Weights of a small transformer language model.
Architecture: RMSNorm before each block, rotary positions, untied embeddings.
Training: a variant of Adam for these matrices, 190M tokens.
Each number is 128 + 32 x the weight over the matrix's rms, rounded and kept within 0 to 255. Layers, rows and columns count from 0. Numbers have three digits each.

# down: layer 5 MLP down (transposed), 1280x320, rms 0.0385, rows 12-54, columns 160-319
# up: layer 5 MLP up, 1280x320, rms 0.0348, rows 13-54, columns 160-319
down12:157121152141126095175126165072116092123172089088124192169147118133091164103142136090150077124117125149143112138080096131135116151099120143124113156073116139157133158184145120161135137096164126124117104165117101162126096159131107213193171161151153135146138082143148123140171179116130169107175184111151116101100146152159185134127134122120110158134110158126124120104156143089146090125095128090079148116089059125166107114133147081137134106178101144129191091109164165145154104063147143
up13:126108152101139165122146123107097111129141098136075140148143123138120064172129124101122079183097109178132126158081111114102117109134154121191104146116173113131138137110153172116094127137077114117117124137130095133134128136115118130155077099128174137122069086083148111142110139141068103118081106111173166118126062139103059113099059075121083119134141097157089091111188081148098123135140110090156132149160193122088103142086162138160115228155164110201086160079122104131088135094134164
down13:166135157100137119078079174157085100144071118150172128108177137156120122100132144076217155161121132109152150173120131140128110072103158168125114142131067115105131108133106143149111134121130126119158130110167113136136137097071175139152127149119146094152154137103115174142101166127119110135132125145154132165129152157088141100168154149160090106184060126135146128086104113136053126125098105128104109116074099091117198119101073150110140107041098140056121085128084151136155134133088134
up14:067140117085110148120121144102133128127156135063164152134125096165127136168159127125130139189171156125152119183199128155150186188098150124137144155071168130093145149088131116096139083199123120141122100146096107137099085151122123108137088200119082123122068121151134147199168081120081132168157183132144100186137108071084142089091080149136114079115154083170151144126104148145146116136122095139177109118121165109148202146079114158099177097129174068113158172216166092109094107164147161
down14:139116140155108136142110112133097127087137092115125100115098135141212142086187107118107079098159142136117139114119168054125116147107092114190059127052104133200034147152214137145105135159129116177122143153159103118100096141150142121116149103134124129127136082168054109108131106149118120170107043218088114178164095133162097135058101166154184181178133122121053104131134106073118124132122120136081142133154138121128146146105050115080138101111122112125151076112094155200090143123133190
up15:122153113148147153103124106133107168123157099113134170108139157111123162178149103106132128133109189135136129155106092118107129131126157095166174053105161113159174194139126073142116092147169167158139139116070114166123130103124120096173129071096114157112139162102130130085107156138170167156098036112150145128117138111134098137110140072145100074122147101165155104173153176117050112139125119138149128139161159121150205141112148159126166100123233107099068155177142099113050174101105091
down15:153100157116112110102153111118138162081129083156070077152137127140071102090114148133148177132137143129095136137125157108130173127168118164104146105125071101144137140151115125145116129107161108073124164141189131085139149111120124140194112131180054161113130142130121178129149097110123111152165117093115182131149150150082148072141170102178109108168126122158130100136144105122133128071139153088149104152137124113092100191149133115074137139158145093176150100126072103129122108191145132
up16:111133134190032145141140164159135183112123087165159097145084110132054135107123165146161106077084177154073108179127071139155144115109124170129167143169130140049106092136132138103114087060149140129185080118133136128154127158160060142163098150138135111140107097096153195140152114077127151121081136115201138100117110110150154104105099062138138139075170094113144088109138127151177120070151127131181121138130185111083151133122151193153140156105200125094132127102147060071098070126101090
down16:225150137165174198110137078165150124112112108104093129138122145142131075219212112083099135143163084095095140128142120157169140156171149103191149100115071107116122161096130095148131085144130098079161158087078081032157148080133134102134118131170102130139138101168107108115115190095164095198124046048123171128197152093104149149091144157118101145126164093136104228166171153221079101106122127164137187115183119135165140138160141122087187100160095185116098134174207137167138120121108187
up17:136103093145128144119162098128114135122140111052127139132147110147156132122158115116138142100126104108107138138144123096137144190119109125104183158132151178167164182125108145131109099148116189120103060100083084137091150125122101149132172147106172130136127120095076122111134132126080156198143089172153096161188126133110091093122082140131100094126083122180138147229149126115128101149137149199229155117096174204129133129105117154171150166075133100150174126163167086091112155116191120
down17:217174109150114119112044100093122128205185151102130155096105136189174138112139156151106095103097096091107211089111113131100180089180127122205138191140052134181132094118099128129146175105117119122185080149122157106190112143143090140158099135142135126112122069093107103126119152119080141136131108141153113080172127114166118098130133157187112133103104101109153158151174078160051114135093167176153148121192157163121175121135113174144173170188095221197097082077150113130073112124097149
up18:098109166127178145086136149109128122151130145142133212204109138118077144117134141181120079058155186124131110108149070081131185112137144078091134174113131129066078116129087071111138113116112192123146141129133119206181128130186149125137141124133135146058090134125161111216097135153092101057060139087186152114121151111130160154094123169090129131127126114148166152038162152156109114131108167128141050176130150136171190132149099119110197177117116106089114156135162104150095104140144156
down18:072065165076188138148155125154127109113151088108190155123046071137067157124161135127094155135110144134197099180124085104144123121219140126134166119147143139122056084142135098150149137152116126146121160116186145096070215117135141099148045102086144119158125190151186127121096113075150155109136139103216159120097133063116149173109072166111099099130120126125111080166080134137158111172167121101097104168156110163104068140108108134107171089094107119172102107179102129142093164104114112
up19:077153142128169088078196121158101171121168133190079175104112111126163164203138089110136164156079110129078098098194144137147152163063121144118084154071144133130183174122130134177122131099131120104125114147126090110108141130163101121112195126125146154119146105134159133124174078135122103066131116175161092105135131141182097129109141126127143111140040118103099129131161149131171112162146159114108158113177118111071115197158161118168146143078176108185137152126105155118124124144170178
down19:188126140085132162203175121130128087090143090121137149089164119134147129098150183060134098111147146210145098077097152165133112145136102135100126096072153084134108107195097146111129195155107084110127109059090168083141162096138168175153102122103097121093186136123103157130131128075178108120153128103135087147133172117140154154177140155113134137142144143138110131094135124106052140213152144113101129109098102089069102152094111063094136073101101178175146129106152124129166077094101098
up20:103127105120099169062130123096088092160173090110083131167123087136157109109141185156093135071162057172164102112114135040153163157111157047146129145144078137129107080163012168082120071096162142090180119217185104140123135160124133094162146174146165152139097128128114117123151077165088158133110146104154153136155071171115118120117103077105133111109143114172129134130146161119104148121126069128137081144188199114099133156094110105138132188103149119131107148164175125133132166084081189
down20:173124106114127104097094098155112105159119105139124073145156109152119174154110119096183183134094047078171098120100169183146126111125136120141117209116104052115106146103113145092176095072090108153124107060176109110218147136111111115103121131099073116133108159169197140139142121087178093158107095133142094076194080096138115067129091159155108070133101102165126159114071137139116145062142098112139151110064174119093108171079152138156150126171107106143139164178133129157113139162132151
up21:071137077120110187111112156104160158098142084139000217129061154105158108132146121150107171048130123132128090117108098125169156146094126132116134099115172080121157169127060063108167141083111111116118191154107102120136088155098127141171164129062113121136108136098149119165128133107201151070100102136155127101163122155148109153144148191134156160090084109136121124159109071175102098148158159084112115107127134129140116170101102137064159150083090055135158127126130120125053121137156159
down21:108139094041143187110137093144145170119108110088134127151148162183117110067205110136103084057172130174138123127116169140118133102146112169132133084076133169122132119091155132134120172096139182176120191157151137158041129146117165153142137098110175146171162141081159119094163071145108156128118129136125232175154118144135158079098102121133143133074139102062138106110152123134064106147089133138102084095110042176079129179103070101118134121142142139090149109119157162127135145124110102
up22:116112117143120169089176099128150124148082152142088118146122138132152050154093098170094136108098081130116090075166143137157098143163145141152135135155115122112089069137111098131163152149164131115155208118083088105174098202100133100111142145119188160066100104108124155142137149114114151128115134090137119184107115146140109076109132126122112102099150107156151145093154135078155134124081133101132052090116133124071160094100053101128175148100170164147071126075143181131126177143142123
down22:099158143153088103142219124116162152130128153188113149101176123095129070105122143099111136134094150166173183142105146121055161152071139165124110165159151158114064105096129159140124213138103115082120058128153134137081114071140106131100134133132154107126207104114078152217167154175169090156112110158115166141118200111115152179129134073104164180121159187068123110141144147139093131160122155177179086115125069141087109169081122090152041163113127143111106110142093181101210174054115175
up23:111203104139163132128154114112085150183105130112058149125107125125092167171122089145131112107170151156111031135140144138061136126140132168166108137144195146129102170139138100135110126067101155127156128144109060154073145151160101131098108148141123098088101149109152107150082129124205135125114022039115137152143092087060128127066092139123066140134192075167192117156160131125152118134123085142171037142106217094119186089131105094146145188141123121095173103190144105115112136128106135
down23:115156119149118111129107133197093137122130123136163126122137160148137099191069124143071113105144137153143101119105116136144105117163156156112113142132086130161086046157087059098133165067133087147161130170104133098088127126116117153132174096118202105138136091144096109130159105090088115128151192159096120086111111150137199139196125100125133102152125134145077089136134132052120204097109135163153126123176119128129131082130153099122094119154155124090139133104135181103192107071150108
up24:080127114169124155076146115096113163140174095121074115104142109116140126164091119121076136140140158142149168103216133138144131143104153143120149150119132097138223155142133098131148127121073200143139120174094167151103097149178061111137170118168113133118065152137119161185119124129165172078113141111135116163137122148135099043156138093094105149094096099120153131129137198199112059133085072118082126141149101098116173176122094165141195171074098197149076214058103151129100088083157119
down24:175102103089120167125195092118140140108188161180120144056063035145141140154134119093117132135127107210124094116133119138180082181123140084120174104131126101178118133185112109142189117097122086159139044088165131077170136155131182088143106165092064152220097091062160116143140121078139147108191130117125147133102131131150103119118137134107071077153104060137115159167120108167095133159192143101153108129182148164104090145125167138108149112173103136145118120099142149122069104141069072
up25:104107108089091061125187152116159197102025145082093129163078124109078095130164108153091142131123131174140140122099125112122172156111113161173173118165150125129185139084099130153103093147109149127137098157064098075121142188126130140067133166096140077139115116168039222190177086147174160128135125122154128138119115080123140115099164092108126175102154074141128156139165145156113070157142089114118066128137156148055152125109150071113136147141130141146138128146161157090105148104119128
down25:068158129136157085143134137142184139087148106094081168132134126150126145116187109134130134150124112110180115138083136103123145138133107148160134111139111149163172120147152160174092070096138115133120116155181144134079108151149134122130056095175127142149088110134116165066132170130127144109138116127136140098149087127101153088118125107147125075072192124109132134122144184116121125112192119166131102154153117183173118091147210155151200098174045100146138102164131172136096158054129156
up26:073142074202120152122097113085166162148096111113189103143150092154117168142134143119113168098140171122159153126125089140071153142151116191145152127167150122129108090190157099100112064110144152097200165099125138149151098155121114166123117169131231107080108133157111202114105100135110166175111189107090158128117134131111153097159111125137130173112153076186099147127152125107134115095116123144114128074168172130177168122114152143136156115137157147213110211123041106100135141058129128
down26:192112092135095131103078176080119114182135143097097108167114155118099093138148122136127125163189136126110112138185119103122084112102096180177138112110094137072120101130112126187199078097031139164094060097103099118179118099183162182138148130112131154112073142144115101130080143110115097113136070153154154065124089147140152113107093177088129108165114073179162140169187134096117074160109084076119127105061149064134096134126113119112173152099151109089119146121187151158141178071087096
up27:029157094130152132118154171152078100123097138128088137135073074142116127141120095153115088159099090120101124138204116127085132129140116132107185087163120113046135099158095142122108147161087135102121104133104112151086121139133151124118136144150083182075124104116124170104122138173198120121130115170173122096157103082147119126132117120109121176129115053145128110151141043153194153053163097133120125151126175125114181139089142158149144200069085107125202137155093136114140134069150136
down27:134113167138139152128192143059092212136136146162101108102128150117148106116163151104102106123106159104115182085097077138128167141164188098088156089111160154136110134161169133095109208140103161123134129199115123120139020089128142060210106165058164108118115160103089132087169165162141180063151105094126199145146124125140108060160172133115118110162128078093077081106086136135113159101123104127075135144181132152165207106126152147130179103140166071160112135146107053122091071205081146
up28:082139150103043162098103056112097099132146112173160124169130091134137128072096060124117143197136112127082135153097071175155140134084147086150074122126170127135127143163113125147089103123129117168111135132114139187114096138127103081130157077175110129169101136063108154204104158070163135104096142099167139168129109107118126048117090130087099146089133100140106124140155116127145132156126123111137132143111154138114151090140138168201153145122196131136100163145154183082137095061111136
down28:136137146143143149111111065122124075118149134055138145152169020071122196099139105136086125134137138157177124097120125174141092149115094103150096133126113133197121125130125206154191131098169130112073147092105101128097099232157165087183105120150158141161093112152202191161155178123148155093113171135123157144158109115145138083164179181078169131101150133150129092109113145113116139186171101128117102134136137124144157135080157142129153110138088099150079153192098189086116131108134144
up29:145146160161105137120144116181106139153166128133094180125057072180137110105169161156140134122134115111143125104125094163167147153087080117135071166111156087156129159157128168115127147089105113090153137109132109141038157139133118124123178118084143082137127118089079163123127099202159098148134110122165142177136133146124125114107113120098095189095137103152072120058154127147098136115173097132101111119118209154161126150140156101159164180148105154119081135134063094140077191098119125
down29:143127144180130153139141090137144130102110155100166164090118127089189181141167161100097140116115079138163098163146131073183176114211138131128160107101136171119110175098133140138163099117092149168071131148163205023125174149131139099078149105126138167127148074120153128108128154144129154061099136100111105155128140077122139088106145149138084104117166118140135089158063120132172114100138152129188134108145123119102121168107137141159147084111109128114108105091139181144134163173180143
up30:084116119082063139111211113140106121171087145132114122128116125103149101147096150158115130118165124129136166142197088143141191104097111101115136155059121105120121093148159086119106092135143169103125142107084130121074142162140074137142140141139116114120121183133085167123154126106063141136143052153141126084078138104128132128079106073146116182081117136153099109103139130149090131113133069124109140121233121095077105189077074108124137154145162135095131132152118039112152143111162144
down30:126136175117098148147140133161127077159119129201143130079150164121076137133115123142136093161099122104098161150128144145122160123179134128137161158103085119090120167083187138168105134136114103137129100154114173153141137113080128113128159105153109121099138110101151162130135049152134069124143115119123158131128125115136099158180130141187110175148190140109076109145133107141082074097147146148165205120128095083143104092147188089117148122114163068141138101157127106079114074162118113
up31:098105082110123112096166116111127125137096099121142115124118151124136119121130099149146130086130093128102069189151105151100146134123142096137078105098130101137175198140102172082140103126052110071129211203114130131105130107129144042074163121160148176139111114187106109148120092084122125197105108102115128182160098135149154111128138153125129118091130090149161077083145153155153116106151082106127124099127124119104143095108107171146150150114169126137122164183125095065117114107116176
down31:197140173127157135116136106146144115143097083092151132156165073081195072138110123187155098114109129097151142139117137098129129130158124153067085133102145126104165118094148143181106163116080153128129133137197170189114101149115097121181131105106114181132056109096116143114117150097081159076139137139140087071123064116137025090100132107097101101073070119144183128072101153172139155086110136138106090097165171101162052096064105144129163039119097111063084124125119174153080180126146151
up32:113153163108190122083115135087131116144176106111141152123029057156112117096143114122116113135137135133124161103132073209170151164080125087185051140050132179043158118124061104108151071121065102131086092189138145116140110145135049108124113132124153134152062076114100128097141174102217152127077094114135113148169115115113171110095120164096130159078143114140156137121089133081151129142159115077170150144176146131137163102110133118127172134140198108167055147143191041141115149147157173
down32:193116130150129210129173094121119100144182136090168128111087130163086105184129068132140098151082096133176133031117111180155123122102099097146107123109039087136152150169144112081065100126149134092160163096092166180168181140132156196121142090115134125068118057086145147170088174185066117062076118136143097103137123095129163178145113157136124140166120131086172152142150097132095165086129100143118176148134108149112109052111154116114120148145152098117148107137168044166120129154135141
up33:105066156129129099112135109144042102115110082127118139193085067148081112144123138179172132101156128126149131158118153159112121142097073110144168088118079140086101120067108143064100079113109103142116211109104122104069122111153107089112196103111114111147110159096114123108090160169134128124143088106129134131141143112166118128129109091081125093123123113131095097116134099075162153088125121131168160192130121148152206123126122108054144095160158122091167156126089117093120153139193142
down33:027154137083086120132177095145164159150191150124135106080081114162150106122125123060162106117047140106161097144062152107137109163086157130130145142179152173147162155135151123060127157095163078102142078114143128085118126170141132105137092155123214091068094107207123105108122162134139167138149090177149137133048120179113096136171114154100069106118127129183132151162051061130119134142155129111132142210099192087091088126113152138121171126125104071089135127167054139181035091136074092
up34:107153064196066123122105107162136096140112042146071153112118134178148147165121115133130113103144122122166136090129189140126226138140156066130139112111099140157131156090111125117131118100111093128192118072137105134188109107142088128148091139143164116066072133137135099188142116115128154102086090156123132138169078135167059146132149174139128128100118123171187119092164139108137155114144103162122133190164157145134153202113119123119161076132189106162164113126066059118131168084045122
down34:122134093142083039112136104168194119097189149100170160169134107152092061097093116139184117102168128135085113144060147115128169135127103140091143108126082093190128141072191142124142174168174101157102121135143095139111110181133141143035137136145110169079146122177154108146098123083147133113133140100183198100144103169136133128140134100059125138098162129112099255101128157076081131099097129153100076176145109134099136133090130143170169133118081165126136139134167134188077133093127141
up35:147113139174142096030125128159124143158135127126160152102138090157090158140111097198115136131120160158128128092144136126120114191084180171204175125107140085164132181092124083125191107167122149084105119153102102140102114128140080123141171179080121155104129110153117121081139089133107109136105152138109092133137146112105137092172148193087128133092152123139144150091165084115086165149128137154133106144117159125162141169100116105113181163117130062155154158169121083158084145142140130
down35:098190080073119173118203174131129122127170145102111125146139179117156062124091158072134152120157089169091152166151152147090118135100080060077112127142147121158126100143175124150094152108144149106141079068119111139125134088096138144137127122123115094091164194129086117147112131175093100127094125132115153129161162100084159134093126081131158111153182164118117036141164110155147104124141126159101170130113139157158187123164065140084109140151182146145129119123162155117161123116109125
up36:147123109138181186080154108145092133140140125141142101112124142172038142129153135157200164117145162191157120159151090133107130140129149129132168126141135090116080155133158147126122144130116135107132127137063070110095105130139135135129104141152134114100127126117120155114100135148099072130121202109094174159123109178113089128150115157107115175113118128142158129133139133096129100086117122113111109223126144162133117166118120153127134148131087073161145169094110129102122133122130127
down36:134156137143141033143089090114139146142140098153114134134107105165098170109077100105102114190179121079129121155158114152143124120116090100150161156078098174121102160072135112110144135173095072115158114104183152143133101122091126148148149119136149150071123139160125101137117113151140124163156109117118101152147064141196122126128160142097128126162094131093173115089162127101122161069137172121081164085111169111175144163160157152176194142157166129178143155180184151142096158106079136
up37:122134080130114222134172170148115151089126105109113110133143138125179134107171181198141136122155151156048148116095056098128125138058118125193106099149147114121114112062083127096130107117159133091094119127128128117123160123152141127121139091101150129101120178154119105196133112137105071141107018111146186177212129102126119094099162113077110110084092152112188122101132106172135152158154049137132143126175113140092117088143129123115142073144122129090232098141163090075143156052081159
down37:153123123118119125088132140136168148133154140113040123115187162157135129137103039098105164081192122103064119056141134134175086131122156098146090181106148141118127165100110126105153125113125101095104090072155193164109124113084150154130120143140163135122120122127122147133111120132087160162097119135170078105136114164115110062161193108137088066101119136126124189131163111138150153164188187134092170139128118124109093168120134178115182078166100047112165129102142083157111053145145086
up38:130164121147119166139116105157101092123148064134127190150118100213121104109176102137208114123136144120160079139190148105124148139109140084104128183134140160129108143082139165138130109120128124131128167164109099201137122126146165140058220121129145117096112124127130137099130159135110120173105167087119131108097150121105164154133104098106088151126118135212171102114141121117169129123113168147116104130126155200118094098151073160095143134099102086103095177167092152103067159169157152
down38:138157116169173153110097128138125110115132134163157134116082144101090173075165126146099099158098081193133109151076175137108123080132119139124101156124138137091085137141110094164118099121162109151161123123134130141216163101144150144153126126148146104164147135138146094124140164116164097153100076181074146136132196141098121154121126204095148189186161081163126129189128135125145096123165137142121169128136130153116109147132125127132130152125154157170127085115086106166148137096131150
up39:077058006078168119062129127140102162147146092056118138130109139179099116099109147164209170132097167132120154172141069241067147128139066151169141168083138094055117157136057122113082159094124156140243177121131125103156102185160102100123121167172145101143117119133082148192095111121162131121058065074107134149144149041110104089066072089111127112099120095119115142075142147167157076115126107099175155179131170152030162128120145118123164092139132100129126118147167069104127115121133131
down39:104117169167187080094166101115149116128124058112136107145131051141096145148101098120109104119129111082121077110130134118093127122015093078091123160129111172129105117078144161170177112120091175147061200125097150078109115152127123110113115150055180173178129118118129159139127210138148139155122121112168143169154111140132156100148119112138096129150163175135144171051038148096122148153144181160144087101116163137124118116081210135145132137068128109189172088132120157120159196090093162
up40:072099117126155122024154121162140160171092045105131123126128128179142052089151119142103112031124131109049127134147063156122105169133125147099140192135137152169123165145087147087116032131143124125132201179124109170106159143097109115129159104164166196091104142090095109117108109116125147165130201137153176113178132133173139130113115102086133154093150117176168089104156142116121063058185149145117114152146157199109167130108137130138139127128122169174136166167083065082076157113116122
down40:123103096083128111098145130124116091179070146109128167188113111119153097129062149106152197007162126066116180133138167103088205131121135137202112125073103141093092078109090122132122080157142176070076106177180141147148079160169173018199126158158168130129051119079122131113188130195110147096100099120097153140132146119122111069146092168111165132131120085137097122159134163143127109127159109102188102098134134166124135149115123150119217165150138024081139093173144107077073128089157121
up41:099118144085104100067111123049080145137155116086130213127112103160084137166110156130117106131132110125118143124124102142122133143123105113194145138122110119084155067186074057161089137087131060127138140107151143140110105091131075117132161106083185050117125119089102146114122142160140104098107089089154145154115118136104128143087080109145159113042110154144164129106128099151146149177159133103202124216188128136117165119102103082133150109146129107132109172113124093168133137153076094
down41:168151075132088128114154178124149179084093094130116085097129172089129119155144145147120127123110134178136178089101132119188133151138150122088106153149129122101084090098069136127122128140176151127255100121144183167162178121144145075123128112141086120160152149155151115134139097127132079131132152167108151099144119135110111152123088097069175087174130137119121071123112111110110149126112155154111117088128108145107166149130148147112163097128077134108151129143159150076114155092192134
up42:151118146153130075137174086090130151173127126120084129150097132118139144116149082128114131110149132165135062144060170120099175152114086079154141111132130164122132127129064067155130110167072112091124100130106068113126115138154179141099080121127135085097111138064151163181097117163075150133127108158126132100119112080143093101121075167146089170122054126101126119177124123190094160149140083102141100141085169173169157126133138166176150153083113141131114120185103124108000127125075171
down42:107114151183116134143163140102118113129067133149091160171136158101136109100114093121129104170110120163094085196110127079138140176109127153147142090141107162122102149121132155135168115154135118203123123125106092108125104148104073149133147098180146129130140118140128167160148086111147095141120147131116147094139182073101107118173132120153164119122122137122105145149094155106133144082100157069195125103130105052166111139086097152123176142119133157098142099177117133134113135155129091
up43:122160137133103113133103116121130131122111100141133134160119099127115134123122091115150115113135136123137125112108093169089121153086122136119098084104139133100120130112105144085122152136141153121106151182131130127135126120129130131138125105154099181133138142093133159125099177127111136139068120127133121123125146145144096122139114177130160177107190117127120139167141153122136131105131138131139147126163137103169126141118112169110139102126163103172150148118100167147120162117129141
down43:143096115133176133126148142136123107127153173131139169112127147122118143124116170135106151155143097121127117144082108098174107076125142134150140152136171123144126134144141115156143121112089124118113148087118090164152152131152104101111114137120110099129077122149115041117126092102141124139160156163086136168119071138160140115143136126121134093126121144074154141099108116131145122141138093119101163118112138182147120135171098134109119172143118148123119121112122103074125102130168089
up44:094146091115140132145152087054109147127108086139165166107073080128152142202110143126066143136084139136131153131147112070089162141118161136073136138068179105128177148162074165094133128114086144198139160124087121166128092122168114087099118088148143143137079144134139207122077123183116125156126154171113149082107117127122111085145106122103106119120121041135181091124176098114178078127115130134131116111116132131116128106193131126161129198161157139187095116143097166069084091094053147
down44:178169102134129122158126164121108074112175188128119132193142108046130134108146142089058147218116157147109101134165170096195119107166122171095160112138124136077197131134120096171081140024149111094158084125097183173162164140110105156129090096169119131138154148161146166195087133098177124121109144123119150097135119112114125124092150097173136161082187088150137144106111055151152139172162114130129104110101156131132051123112104106161172112134149106066081106064102121116090184117142152
up45:134120130115114137122103117133112167184084124078095165131154134113159099149181131142162103155149129166135172072106112114080152175130142098120135154163129153131145136110057113124141114126149158159126126079061136137111149094144118140098110118072097108146106136116083126126151144166134105143106154077149144147143146138101100134161140133138111120097131094137141102106195152072179134094080081135133135141142117155116163132163108171102155118106187149156122117107112133108141151065102133
down45:125121160161170143144157126117137119114129124148120186141111168138057123147130163139075145143148116126127163163149115133115147146101117115193141184163137104173157130145185174183128091121140145101170062118123116118147150107082091092148092143146153125133158107130187124127134088127093068114096150093087165156117095162116089147147120067176179156119187149005101127081126133128105131149143185105127124141105114157130089105180187106152097073129132102107106164085090125150112115123123125
up46:161091098125151124043107147108127148172123105150122104140145154129103119104148143146215100109200179169104102070131115142146104123156147063113104131175122155126131152101131104057133149082140131141147176136111156122174122177121080127139175167148157121115068135108110112149115100099083117141112155158167124129153111114116080124143107081082125130091132137155152101095117076217161102092143100130116124116133234159108106161104097151045180159099121130154178105122140059143046101043084147
down46:129111140111085140100130107163171131160085116088117114083125166087149074152160163089086111193142105160161138141198085078138119122099103129104162137149144174109115102080164112138102135114153098148185094129095146055170174109110123087137105142146072092146113114114156133136152112106079128168108128156165120155087163123101121154094157148136148118148096141133141121172104169120189146128148158124136122122106076094128109159135141172121126115136131153127157120100045120142178108121165105
up47:120139168152083133135128125164071213132135071099065131147152091114132081097090151142128180172077134128147151115145111147102164119134129175133126116106127140109094110092072157072143049064091073097176112153124119116118163159145094134132119132085107074089096122092097186125179066111178103135080094126165172150120094124058176113112108072137101139118132133144135065204138105155119102108141118162157119183164156139100114182116141148132138117153164112131138147124107058063142122025063229
down47:110166057190155128128139146100128115144115195082074160136164095096161111079159162172125086141146117162220158144151119131153128191079187131122190129091150115084132109106167175160123116096166100197140119129110146126105102170169109118112149123134155166086088147158151130079157117164124086143039113183075148138069083077156185175186084163116134133173111131104206070184119180115179138064112114138120125108121161163111108115096124109131203140085140082079154077108111143110063164125122138
up48:135117107152133092138101126129147181118134078157147128154096120121171127170137093105124073125133154165135131133081147117106154125131180127106112160140124090124139103077114094124073117143118191145117134123107116113090106137157120093118149124163123137134122124102159147188141165128134111156126112165131133155147154134147118097086119123136102123088097133106126119142143126113126093138136121095089103109086116099136181127176079127078147150124143121157122133100075122131095100123125120
down48:147139134152130152155123162131123125123145134142115111135123103096119144106131171137133109184130123106123158152161101159105179157129105191164160105119157169147103113137131074130145033111119105151112096124111105136137106119134093127104123176128109138087058130156084134104146150122116137176124122174090182150122080125170178113105117142117120128102122095105135122109147136131163125147135131098095164099127222165123102195105163110133255148177153142111114163131128093162041127175127129
up49:096090158144126172162138140087158184145144136054127186150125088134077102099124105119108144114154140130137144114108070135105103156122131090172149138140097088129101135136085094087080092095123130090087113128108133164122125180141168118061130174116100108103084118097096158160121062184132081075111064183176141086129103083097176119096119080140135126098171113084127121135189093088125160151144104092180105212169160178044130132150112170128154113095157119151210112139131107136107091139115182
down49:166080143113059134148154112113103086100122191036119091171131133108098183127138132095145174125098164194115145114102152163129154168151115171127120169136114127125141136097101091118112089067171106117173170110191140121120191052131178068134128109154112114131187126171136075093193096161106119151144147144102142113146125131107124137111138124129149103161125150102130121098147143136108130085120095150160104159120078157076156143149085134180129143157146135085137113107057090141169153132173087
up50:061169115119123127103036142164083110139129069135150158146106117120108131125055103176079121116160178218117148084101126164071130116128129127161120113079136148084165099071093139136117101202075152124189136137102132138156085141158062168130108109082141084131118140158106198153131111099136104143174099074201128125123128112123093167114108088108080150118132099147134154154164079156159146126024086092149127153137130123126137081152117151162158140143197120162149180149096117146137104113087146
down50:107098150114147119100121124138129192084148146153091120130089146054131192088115085071145101093132075097124131105188192098137074135162118109131165104167105137191125094163183121138189103153080109110133132130133172182128132118148171114094133059126132145165146182125115176147095140093133112167162155077123124094138078119126162139093174169154136078128158120138089165132156200131143106138157115124075119120114174092131133089150100185131180082121097187144137176162114072138112092130087127
up51:074092121087133168155139144083117119149100084153108138142119119096150138170125139163110194123150071119136057147130124151128110170146098104115151116104165161092182094127151106120131100121085146122144140154160104144133137173142169048123155113122171141123110154143104150134185125112143154170077110112095137120142094100149073096119187105099067147113097145180158095127118111118139140157150135147116134163160152115150130136074120127080144100128114117136158156111141131121109154143127165
down51:099128131164093150134107117125113112106109098098125136177146148168124075164077121156151097131115096224123089120063200096117131114135145115113142139145122128122106135145146132084118126088214113158109149107041148150123136090149133175115145086112156140188172200139057135179113132110150134119091156204109184199110134161070088174082108102128138100104157160102145163084157210118093161080134139134096101139037060124118114110085117123132121111107116098112114111078139103141140136109147065
up52:138166129159168196094124145120058155165132120077163175125155156115140076093129147121163070109149145160096129140126114138187184255152166127121145117100172150136182149126170082105076115105112105091125112127096105169118090135155101195112182162163105134110151105141150130180164118117098184156125082171150108092185148121094105098102097146070134140102120137230205105177065126072065089112131122159152118120149141181118182124111121200098223170106101118106100100145130092075086177132115077
down52:097139195117131146120072107037127106140116120066166143137168053103140169127202195152123152158184138143149118109094112109116133092099117181168171151112161093093121095095108139163126095113094129161113181134084071154089116134148144082177154143150122201115035123164153145155131069092124121116177194152147194161104008119141141096079154121100106129141116142128203134081101109157128142143149141170141091090123177164192180080130169142091180139132089191124128102108143170080063097209157194
up53:138094092061209154080133142136085108147027103081158148141127106108170112128095106127108178106083111123119163107168123119114181152173104150146084105080155201118159145072105114133151070163123115098143085085151101154156112175155119163121096155090097128071103137115064180078145099096158135178154101124118182098161082134112015152117109107125087159108094105106194107179106139090145142202090124149156121124150146156148136194136125121145144068110174151123105170112140128105125161170138155
down53:117125205154172136099131106125114137161149096155082116105072091184195105165145132095029138084121088103102174124095110121108150100103139143165073158107094158187086137095135115134119138123160129068177127146165192159119131126100187111132131086117123165193125120087107185088134103202105085159132149106176153124120121181141149167152167135070116128099115183120137166142135144195107114050192110150170151177106122138142098127142115136141203103156097172137082110146170167090049062127152152
up54:071170087119126153074108122154087091138177103072145132100151135156110031197114161150170136113143134213131152093154124106119136136142130164149213141072145096161102115116138209092109113114114169089112143192071123107123112150149122119155085144092141111120107122165146117148114062108130107198175084132157142139130077155147113128115146130122104110068115149131155112118153092177156086050127130147151065120170140159149202135151115118091128156133143090116184135180145137101118101114151127
down54:134095065111123141197137197130157083085163180104133126161143156165152127078147132152158152143133120168150117135126125108083109073120171127125119108124113121105154136200159175159135171125134141087179159058171093107115124194106149164148091161139113150167140098154104142181087113107137154082107093174118085101109128083175135081167133218117124105080139171098090130063129087148148129111117143080074149088117083168117173082144165129133099113175067202130101106144121091089179145083144125